config = dict(
    n_layer=11,
    d_model=128,
    n_head=2,
    n_kv_head=2,
    head_dim=64,
    d_mlp=512,
    vocab_size=2048,
    activation='gelu',
    norm='layernorm',
    norm_place='pre',
    norm_eps=1e-06,
    positions='rope',
    rope_base=10000.0,
    rope_fraction=0.25,
    qk_norm=False,
    attn_scale=0.125,
    bias='all',
    tie_embeddings=False,
    parallel_block=True,
    init='normal',
    init_std_qkv=0.0498,
    init_std_o=0.0,
    init_std_up=0.0498,
    init_std_down=0.0,
    optimizer='soap_variant',
    lr=0.00577,
    beta1=0.95,
    beta2=0.99,
    weight_decay=0.061,
    lr_head=0.00553,
    grad_clip=1.0,
    warmup_steps=200,
    schedule='wsd',
    decay_fraction=0.626,
    decay_shape='linear',
    final_lr_fraction=0.1,
    batch_tokens=[16384, 32768, 49152],
    seq_len=1024,
    doc_mask=True,
    train_tokens=109100000,
    steps=3500,
    dataset='wikipedia_en',
)
Each number is 128 + 32 x the weight over its row's rms, rounded and kept within 0 to 255. Layers, rows and columns count from 0. The size above them is the row's rms in percent of the matrix's.

# layer 5 attention output (transposed), 128x128, rms 0.135, rows 55-60, columns 0-127
size [ 99 114 101 115 118 107]
[[ 76 114 140 113 135 122 164 121 127 151 148 162 164 114 156 161 103  94 162  84 149 115 122 112 118 144 195 103 110 105 168 121 188  79 146 103 122 134 191  90 122 156  93 105 160 122 102 105 157 137 151 134 143 116 135 154 189 179  96 160  96 156 129 126  27 167 159 133 137 137  70 178  97 121 140 113 167  55 118  93 148 156 124 147 145 144 123 114 125 125 104  91  97 122 196 166 139 169 128 157  87 158 107 132  98  70 100 104 102 161 131 173 133  93 139 136 140 128 128 163  87 118  88  76  91  72 224 134]
 [134  98 148 141  97  88  93 102 167 138 153 146 117 135 108 190 100 120  91  72 114 147 145 143 118 135 114  89  70 122  98 145 143 143 109 115 145  92 126 148 127 121 115 132 217 139 122 139  96 128 195 199 157 161 116  97 159 115 143 152 117 132 134 160 130 147 154 154 171  64  93 136 117 184  58 168 125 170  86  59 130 156  91 111 118 140 140 205 109  99 134 124 106 130 145 148 158 104 124 105 153 193  72 124 115 142 139  81 196  93 164 138 127 146  82 149 175 128 118 140 126 172  46 137 119  79 113 176]
 [173 145 165 134 148 167 110 117 125 148 147  88 149 114  93 148 150  93 104  69  99 106 117  91 157  95 105 169 105 150 147 162 180 105 194  94 162 142 128  89  76  75 112  77  69 127 121 125  73 121 141 164 189 153 129 146  76  94 141 126 148 139  75 165 188 151 133 118 108 181 152 102 150 115 166 102 123 108  98 102 116 119  84  82 145 129  32  74 126 123 144 100 112 131 174 145 101  59 101 125 126 103 116 140  86  99 111 189  74 140 139 133 143 159 115 127 106 130  91 135 123 200 137 159 165 157 160 120]
 [ 83 160 143  97 126  97 169  94 106 120  96 114 136 146  91 121 121 120 135 162  69 145 110 133 100 128 109 180 171 168  98 131 118 120 148 128 108 100 163  99 117 154 130  63 177 169 112 123 147 166 122 213  94 184 130 128 107 144 113 218  78 112 199 123 151 154 115 127 149 106 142 146 138 152  63 165  91 150 152 143 146 162 117 194 110 148 202 115 119 164 148 162 150 151 160  89  98 152 121  92 165  96 186  46  91 153 188 162 131 153 127 119 158 152 106 122 114 145 132  62 100 129 128 122 136 115 148  98]
 [137 102 140 136 216 112  94 128  70 189 138 119  86  88 158 153 150 129 111 121 106 129 144  71 140 179  91 120 166 160  88  92 129 144 131  52 158 122 126 150 149 137 148 116 123 145 156 146 141 103 178 176 116 105 143  91 112 123  96  74 152 161 164 151 144  99 138 145 136 127 123  79 116 154  93 126 208 117 171 137  75 130 202 144 113 199  89 120 151 107  86 159  98 118 125 115 148  94 113 145 146 207 113 125 128 135 132 108 105 157  87  75  81 157 149 129 130  87  93 156  78 149 175 118 168 126 129 199]
 [120 105 145  98 190 104  62 137 124 153 124 121 152 147  86 124 149 121 130 125 159  98 140  93 106 128 139 100 109 160 165 145 103 141 226 102 196 145 158 117 166 177  89 110 145 166  98  81 201 147 125  66 118 111  55 147  91 105 135 135 122  31 153 113 121 144 155 139 143 140 140 109 129 141 167  87  61 106 157 157 174  91 143 119  84 125 119 135 146 135 135 153 110  81 159  79 117  63  46 100 131 124 148 149 106  94 108 156 116 124 115 128  94 106 100 128 152 102  96  74 163 124 125 172 106 126 104  96]]
# layer 5 attention value, 128x128, rms 0.151, rows 56-60, columns 0-127
size [106  95 100 106  97]
[[138 105 129 150 147  98 209 189  81 160 133 117  86 120 172  45 136 126 118 135 174 119 135 161 132 138 119 169 162 155 151 114  83 119 146 102  91 124 147 103 125 135  92  69  99 144 131 150 137 127 170 102  64 142 123 128  79 160 120  84 130 111 131  65 127 134 198 129 104 123 176 128 190 118 190  67 135  70 136 166 135  67 163 108 104 107 105 106 123 156 176 127 149  85 115 125 130  88 114 141 115 119 100  97 163 142 107 119 106  79  79 156 108 115 117  89 112 134 187  65 104 126 118 105 164 129 165  56]
 [121  97  92 119 118 181 140 159 181 160 140 167 130 103 181  54 164 134 138 128 121 108 207  92 161 129 108  79 169 137 116 130 123 110  76 174 167 134 140 151 124 127 182 183 175 130 105 105 160 115 132  73  79 129 160  95 167 144 147 178 160 116 150 146 130 103 132 166 153 101 126 185 138  95 189 163 131 130 158 110 103 155  84  72 150 137 178 161  79 136 130 182 129 103  94 138 127 195 143 201 126 102 160 124 116 114  89 138 152 131 190  89 136 185 130  89 140 102 121 127 121  69 139 103 100 125 125 104]
 [176  97 101 140 100  97 124 119 194 103 130 135 161  70 202 137  70 132 163 121 188 121 134 190 146 109 134 105  92  56 117 160 158 156 171 145 147 140  91  95 134  88 110 180 112 130 146 155 113 143 141 126  83  78 120  91 102 125  84  56 172 179 134 195 127 172 135 116 101 123 100 124 153 148 139  71 106  74 114 160 133 123 138 132 132 110 160 155 182 118  84  87  93 107 140 115 121 116 122 140  81 149  93 151 141  81 152  91 103 146 114 172 139 186 170 146 116 134 118 171 142 190 135 131 117 190 150 154]
 [147  60 146 114  39  94 106 160  91 135  95 167 147 121  92 135 139  94 112 109 130 103 140  96 126 163 109 109 119 143 137 109 186  90 111 198 151 105 121 151 122 164 129 113  93 112 167 152  69 127 174 124 121 200  86 140  84 166 181 148 117 145 143  96 109 174 145 116 125 112 159 144 106  62 142 137 107 133  99 149 148  97  66 101 117 101 193 177 147  95 127 158 168 169  77 114 160 153 117  94 180 117 139 140 124 140 116 170 128 117 136 154 168  46 150 100 118 128 181 125 151  58 112 102 152 168  93 104]
 [142 154  87 120  55 186 172 161 163 133 102 109 104  74 105 169 132  93 165 161 116 103 136 159 110 152  75  80  86 123 107 176  99 135 116 154 128 130  91 118 148  58 131  85 141 106 134 139  69  68 157 147 166 146 185 151 172 118 137  42 118 192 156 166 150 105 124 146 142 128 161 124 143 209 118 167 156 157 140 152  79 155 142  66 132 102 165 108 112  91 152 145 128  96 102 159 115 130 154 126 173 108 161  84 143 133 122 104 173  70 135  79 125 116 133 140 107 161  89 149 132 101 129 135  77 148  96 125]]